Part of a small language model's weights.
Size: 16 layers, MLP 2048 tanh GELU, 59.3M parameters.
Architecture: LayerNorm before each block, learned positions, biases on query, key and value, untied embeddings.
Training: a variant of Muon for these matrices, 4530 steps.
Each number is 128 + 32 x the weight over the matrix's rms, rounded and kept within 0 to 255. Layers, rows and columns count from 0. Numbers have three digits each.

# down: layer 9 MLP down (transposed), 2048x512, rms 0.125, rows 1019-1031, columns 0-255
# up: layer 9 MLP up, 2048x512, rms 0.118, rows 1020-1031, columns 0-255
down1019:126105109146151140139134153198098143113033119146119091144139088167093148138160109138106085162193113094133118104167138178116117167115105098113090122154147162162145126169124100143142099119144156100144154086156105128100155122122080083126113141140115134125119148097118178134189116105189162089160076111144162112124170146058124153139113175086083174047125121096061110148102090094133152116103188106118077106118142130111084105110128131117103170124131120132095070145143133117166121186115123100165190127145123114209223116095101107170095094126149127186143163145125122090148081123143146172105131068085157093111157143149098091125139117171168139126142141133146131153098124074119098096179137155092112152160098113151168147142114086121132104099103173110135106100134094130115133029133219
up1020:094111112090133120090151113110061096160104162165040129139102184107137142137164158127128081155114125096143114176124147109135123148163106158098145131128100132098131165156156152114120081130127180102146135151150115090145144060078119099127127098170125148104137167073163150150175093161158133189101128159158158099079154103139096125196069185110135122129086171147113127138099079141139082190105175117125133099135103130151137093146109104127072139142126147118109167139118132176176209128124068136139086155100162102149149153175163146122131129113165109110094094152113093113136094135116138133134143162130117139127152135177117125077147153139120106126147138106092133067151119156144159107125129147063129124175126089121130111112068159056166083142145120100140074189179157194161145145143104
down1020:172181134087138097123095110144111216102201180128173102125074111166126141136123123152076180164133145142124095102122125130094110095109130151156143128151105121095089087162177117174082081151154106124128121116129170183136088115119170122107137150090155151093092132100085141082131204095103142088141126100131127128202123150094149110126142163125112080178118155145202140116034170123115102148126204107203096151109188166129120125112134084136157073145127057110129095085054128144106130038129198164184107169080120089079126075093134127185126136141118123143115166128145121168127163062162113109096110150092110150068104112143180073160126073130115039150145163119151070114083106054092153118099149131131192078131116117054152145119117127094132177084148187120123108171103121137066137135152166
up1021:105117154149111153145187132139115153049144129136084114099111136150152097075098135148161182119177164150178121152134141110075127130133105125165139129187147164106136160201159131161117131146204120137164116110116173133146117150111108140170144165143107095101145119188172155121173079086142103174095143147106095104148130105131167164071155117133065094137115122144141134107136186138172084113122146071078112151091107111083134171212149090168182145128150196112166082115139076165100130125131134161104125160105126202135181170085167090129115160057096068171177142146127134108168125177149162180144102169163191155101127123123108113094102079193110097120163100149126143151119143172133160128153152135104141061133142120082143084131114224074136105099164115076190090086121169197122052082096098
down1021:185118187096185142181181177149165106184122111141120139085129137203164151129140135090131169101111066048128141137104098125116130127152180115136152202075163107084154133102157125077163123171135102014123090063082100081172158140062138112126111096115147114087100139119092128143155156141149127113103206165171169117125140146063162127155143114142133124140152152154119131115115075140118164173118166123131087101221187133111138121138136164171125084101089125137135172103136174117146175166107148059091091138129154110145148084133140191107076120133121080060159167163096111140121159131126165101105171138105141156108132183149128117097128088127112097112065120121107113109138093030129156165126085134158083148166138137129150172103163128184155064131136073148052117158045063123149138130112116
up1022:103101136043154173047168156168162106124129135099066115067099130174129144181167195121132068126127051129097099081123143149195159124196113152167139145178081098176115156149134104117137141070168162113160135146102087120119101139137169138056139139081187083122088125033186135091123149144109036152164162094106146146148126167130125092159106087182154131147158163113125072169122174123159110171138105096136105192164077110181180184163147130195148103115138052070158116102161105078106104139152145166120123066162113074151120112096150103171114133092095107151109149087161159128101116133101079153115110129085115170167112208129126094131118141110148149193116167156141091082137095144098163163118133131104199148130174097124139102156095131174087133081110144173105132184114131061120140211161100
down1022:132196108181111163157156105102106142151135112065119138144079127125186121101082117103090112111192133133142167168146147084184119174123084150046092098134147120125100092173159142168132097159111137081144152129100119124165092118157150153154064139170104141102163126149131130156087117131137137146122085161140112084093140082167153166120140158143152119097154112091109154104147107125091120144114122134187111108120161113081166100121080140083128150133116133150118182121136123200141104105133096135097152143087156169103127120139106163113087183147150135107096164164106108141115136180111107123105068094137134112121140107151101162058085120134113158106114102158133106108111171136181090113092149079101174105195107128152166114071074122107147151104137120094156058060154141166142143091110155
up1023:106141144094138084150098103092197093113104135137147180121089129182142098158163155129163166140108156127143125113145113126079136118144159139172166135117089162135154172156123101147157146092149084114146136126140145182105107083117138133099162171159150145108123175130086095085172131098120218149139127103140140119125186133067082201107156149147112118074134137137175116169156113113168091126116137139107124093149133142140203094113156128106117215126138108114153125131202140164125103104179127165104096146089066125189171122115106136133134103090097087091087103130092155103153128106156132156109134132142161122199116144136100083048143087145050076141125102160125109097147120099140144108072104095118116138141117124142122113121115109101139118147114120131130111061165113098100188132159118
down1023:168120135128133153101131163131152146097110142121159126226129129101142071076123064115071108175113131143111062147061160162108155144118128112146087064110100134115223132129122168125176083099077125103115141171120122114072119126160161086105168066086106127089088109142133121191136142140112129120153113145118148123124112135078149168116052105151150122116103127151170123093146182118115127112155109152116134147123100182114103121111122146145148139117142124122100104165093112156095153201093102134182124188160152156129108116161096099145074143068145152118123115096190140121204093168137167120158114086079123128156135129112130124187108144144128109178119142141105136180098140105112130115081192110107183139110060167130092095116075109135059119090111137114094162129156140065109112166113161
up1024:147168113076151132106098205195145133154156107166113074091073137140099095149071086141189128097144153132094161102169111164093101126161092176102095119149101123075164119172174149100123146138153133103148117088179104133174088084136163027090080115134138132134176128132035130141086114160077138129157112159111108055086106185160172105107169131147094118151122081132119103097175111155111172139126164101062112167072132114139138115145156085127070130101181090112138104169095132114101170158106161171168144147128049132143160094151149172121119159123160135148104104169191123092163149117104136126144098178121196092187131077188143084143088121107134114098124111107166123141123184152069153119150135144084103201151112177058197145122129091142119093161071095137139093167126131138145131151139148
down1024:106102153107149130101171074186095090128105159104149134106147131077180121123121155175176141125152178035095106202118104186176109124132145175111173141137113157067177093128134149087160059129181128168170166190101080127169142076155118147128138135084172085128059184167158134098098149130138088121094131124100142147181119095139047149084085138163130151114132086120199108103148117139081075102172092114140080191125061159131121136135118092119122135162155149107103080099120109162065115184159109115028090140173207092152111164198134185116099141116131076086194170150123183184112105152125105109083145060131145143089100185096177060138150142133162145124134124156086135024129120093118172128111110165128164170125094104102058124140129107153119145178142105166129092112115083126172069161171160
up1025:069087193173111113081128119142124149133154079147174074089105130139150080114107111114127149103128137146135163136133138167123138123153134118113146096121140126121147191125134109138124131106119111133059151174137110127172160073111175077222177158121112178110104150082075124119108141128142131149112147187179153161082158135120144143085099128132100140144196115106079129104095142142100150136144156125119088100104112176198135116131143135146135127120098070146159089139090127118136116204131103147150144072152095180124139169110152142114113164070071126143142110103148135085116134217173079149122157173165074110094198132131102058079145080162126173122082111086060106090121105111085105093142157117120085146144170116203129159120144100159172089149117143144141165119141085071074116122208163
down1025:117129063113137136171150163142099113120111169110154128088140112071189170110109168105072126151100118122127079134138126132149129147063143134189077159111149125133167132115108081080087194099162103071097134086090106218087172120156117160186124116103151151108125130112104120111131163096150148191156149081123118091099115107159116088097104134136101126084070103120165154087177129141105124126098191123149092071170091147163106132100170165075199122157176174163158192154134166154073126129128143148106160168125145119082226137117039156134137187147098159092185165154145187114151089133128133133135141142134142097120061105137121119125161165151170106094198112119147137141143115183151141157141081131111112108116139141130125091183098124177127106142082089142166164116085158172079055124050082
up1026:165116124163081111120193117103105100129127148098122100139157077105109095160178093118128087119083119166090145153153142131182107150186106102116108159130153116085144108156176117161137130116121141181121119093193159189201132134194122100110082144092104124105140120083115162135098123161127119126140141145121106134132137078171119153094101084176099100114078058096128116130126140144127108188151163145130129132179100136102131112148083066134142091102099168194187149106097138134151173081103136158129121078142110118108134124160101106130132136163070148151181143157141180168124156103174099119142195133066136089113181121104153072136142162118129182135101082131139103109137100149183121128126128136106139093141098186191098171102162148105098112124146075125120075112140176141123113112041181
down1026:085119169128128149093129167162141160218071148155158132100150159124157119145135117087098168147162129108119042152090024141143155117121122129105130145097163152190110136151124105171143128152141128095092136121130084121062135096117103138073145108138161122144139107142103163155135126094130134127165121137128102162135111097078191151119130143070151118134206140121099088089113182130119155106128117084066115051112134114128112119064097140135129176191162212104142090200147124144150118132176139083145143173134157111135111160121131154111114121074091169112069102109139100104162143159174095130114115185165102156144137161191101151134087154127096099121079109094130163118129127098130149144173089109154139105135149088111118139122120163113127080161146133129126144166078094142118178159094157
up1027:105158114107071142172128127083144160147088213102149135132135103173097101089118136128174132205180101108141152181061102219062121151120187134096123133195119124130156139105164088172135123113184126114127137173141072021122157156159199110136203100182174153150094111087051061123113135108148042169115081124087164105082156135104110084140118147143099093160139127122190087106108119088143156124140141118166106139130126157105105105115141172154122052140087119074185109105163083192145157066148107142120102063146084205132172121187159127135110146160166090044118114174183180125135129154191211119156123133132087112105121121142122111159135113132166110117110157104117127112065151164065113097168090144157106108112151149203133173092147100110104116120153082083036095129110084143076112150120126
down1027:139166107123119130122049143136112145141151139198155085156133102125131122149103172064123119119102167141123075139178107117180107067104060119172143112088127107115145141148185152075121125129152108138200103068153169128156136091132108180127123132136105107090101110133169125105167108148120136151148183146128096126099152149086089178166119109071124123125171122122062150122136108146174054123115103123070116122144165141119094107199128109116146125096166143152173140140147106122077117164149145174142157140074135076093163131130134100068118085130101191097156164109099146184105117141159080119152094134112098161132166134142127100165126129191113098085159165168135084134153128165158138122134155183119135143130153092100143084145121147128154144179144184146108133193153134067124184105131164
up1028:111177167105107028093172180172140144116118084131159059130126107093161134139166181158111136148130115081132120112148106125109192117100118130136174195168127189128149125097150163106103112128149118059165149130154117173169110114141098132109115164185138169176083151158120124144101105128127151079143110151100155096087132129131143114182129187083122142119094130113184073107144125115150121134118113068082186094062084155117142107084071130110144094071126115147150120155101100078092156093086147116149153171109156118153174089084087136131106171110136139077128131089100092139139128055132039117112200143048099153140155108087167072053082132120120140132104132147156242112107167136147138074108142165175110129133139135144159136115082166160207138151091118155104089089142165185128152164088120
down1028:076206102155094111070084203156069148114145093071123152102010150080182178168136120163194121126115112156147114133163129120141145152140103195170076148125095140074084120107149155156072102059100172099156094124128116083067172165101119148134135156148102059096106146154135172161093079082124120141084118174103112139106131141148175135138160091133124082138080195174128112076176160163122136111144082149140173138065101119153074142135175012134110118150097117106162108145137125135149120165121122176177187119127140120088104105106098164118093110106135137150105135103166157084154105140184183179104166113061105143190166069142105129177117131158112105156118121112120134154128145077139149087163140181160137055176119123114135192181115079115150153129115108174179102144141112109142113128122103
up1029:126099083162184124105107142169148059103123151136119152130072088070135149160144116141114097123153152057142129095132066148139137101131091107134144178125136080131070151139077112130094093077151129135168124088146177116133180146144152091112114121092144156156104075134083091119185121147124136069104111084151107148127062185126124077123087145133091174146030125091072134126112184121139185136106113118147111141105170153084156127097146095173099137132104077158214146155122083131073033145125126094103151118168107066101119149108132166133165153228102120138121100099173116112148132127155166109128137093113081121108153087185154115106159142063143131088135111147166113097115131184119108161128092146135134077190172094181037127131108143140124110109128181194159157135119127163123108111156138
down1029:107120150061070151140106091122141105169101109123118079156193061169155106134091131109166058135120141100153129146085115145143158102095169136115197138147106137144085098164159161091151141187137063145141139135185142126094150108159154136097081080114101118130158163159067144148128124125155113190174140173147110147138208148058097099083121136155143131106142098195186089080137132129063143125117159125142131138110145118142161102149103102134158138136096168129113146119135102110125129107175124100150165160102152138069174161116125165122139135102107127096169166109150099137145080137094074116133095106138175133185140161063095146102144134128134139167141136076096124114133129126139157141228155134169149101120171124165168075085109128112139122167188141084107109156129119099134079185112146
up1030:155121152087137108109133131107158140106097167160099145132115125107172194109121189126178124101144141083126132145161161135184106178119159172102114163137168062145079186137147099125155195156058101088176148113116161128170175131063140034118195118146110134120114180046060084149215154117197195158110174155153103118177071135102120141033076105153145142108146145091125112147114125120220174114137092177122081122092107160118087113154118135125136114083127105118097088117126197153095085108158091162122079165120105119061190155073193159090214188081127127096121174139129162095138109148164177168191162146121134090098163138114196133092071121130167135150134132142125140105094145166186093158117066179166115159119095161101095148139130138034136132056177093102144159073191147194114113117065117
down1030:184112168125131097128090145120108166181139111086106142132155098154194064111132130167172163129162156061172131134188103085139124163161184098152108114098129161111092133049118134117117130080182196130107125101179144072081104120095141109134153117128087116093130167114060114113120135036098153182080124141188122140077160206073129107155171122140054172152154099126148189160089073139192107080160120149107114169154089090138131135159132130104125119109081141138134147146077110132133118169086155164182119096135160153212104164132117168153112094058107161201101136178104133118131113114125074129163162142131161125110058063223086126111136092205159159120151096062070151177098131089083142113128128123127061090125141189127141177239091141157137149110167138144080154113080175140130140125079133
up1031:135074146150108112087115131181166069116157151103133105147126171178181118133107182132174197162177113131091099166152167089140137098113159067119087165127071102152096156109128122045134119032103097157073147155170150128106111108171135141108113151143109134124136189189119097152092140091130129162112092124100106064095132124126091103110143130150187128117163134102092144145096120080136178123143142146141151142128149169105121077111093119173158052085129094140122219079095102094178144053122148071100165106038111070154100202196131108132130109112164090099179147085116133162122124145097069112070134107154142159136162139140118138110153166091090101075155100189174085103159127106128102152115133152128155073162095136149162171079125146151087110113144174175105113138179072120147138090162211
down1031:147140155086141121164085129110118167070131130144123158100135140107105123083130131173131088092173121150105033117089092189140107143166138125141086132122138194130167143137138161147084106157138011143143107172090111148139140100104119094178170072083115122154120135121175153111162145121176116143131125138100118145156166099174117168153065110152114164137114120115149142125146140159140073149088168099111095121113137121140094121140169103124083124158095140177148091134106139151084131147172111074189154108142146127176157084053099108114175107130115121135124209140123130159128143088154184136162123130120116057132166159113140107174096132145088133169128134135131123148166146168117122114111119113132134165185170170115123079168128093137131096067122104075088158090112240082180149145107148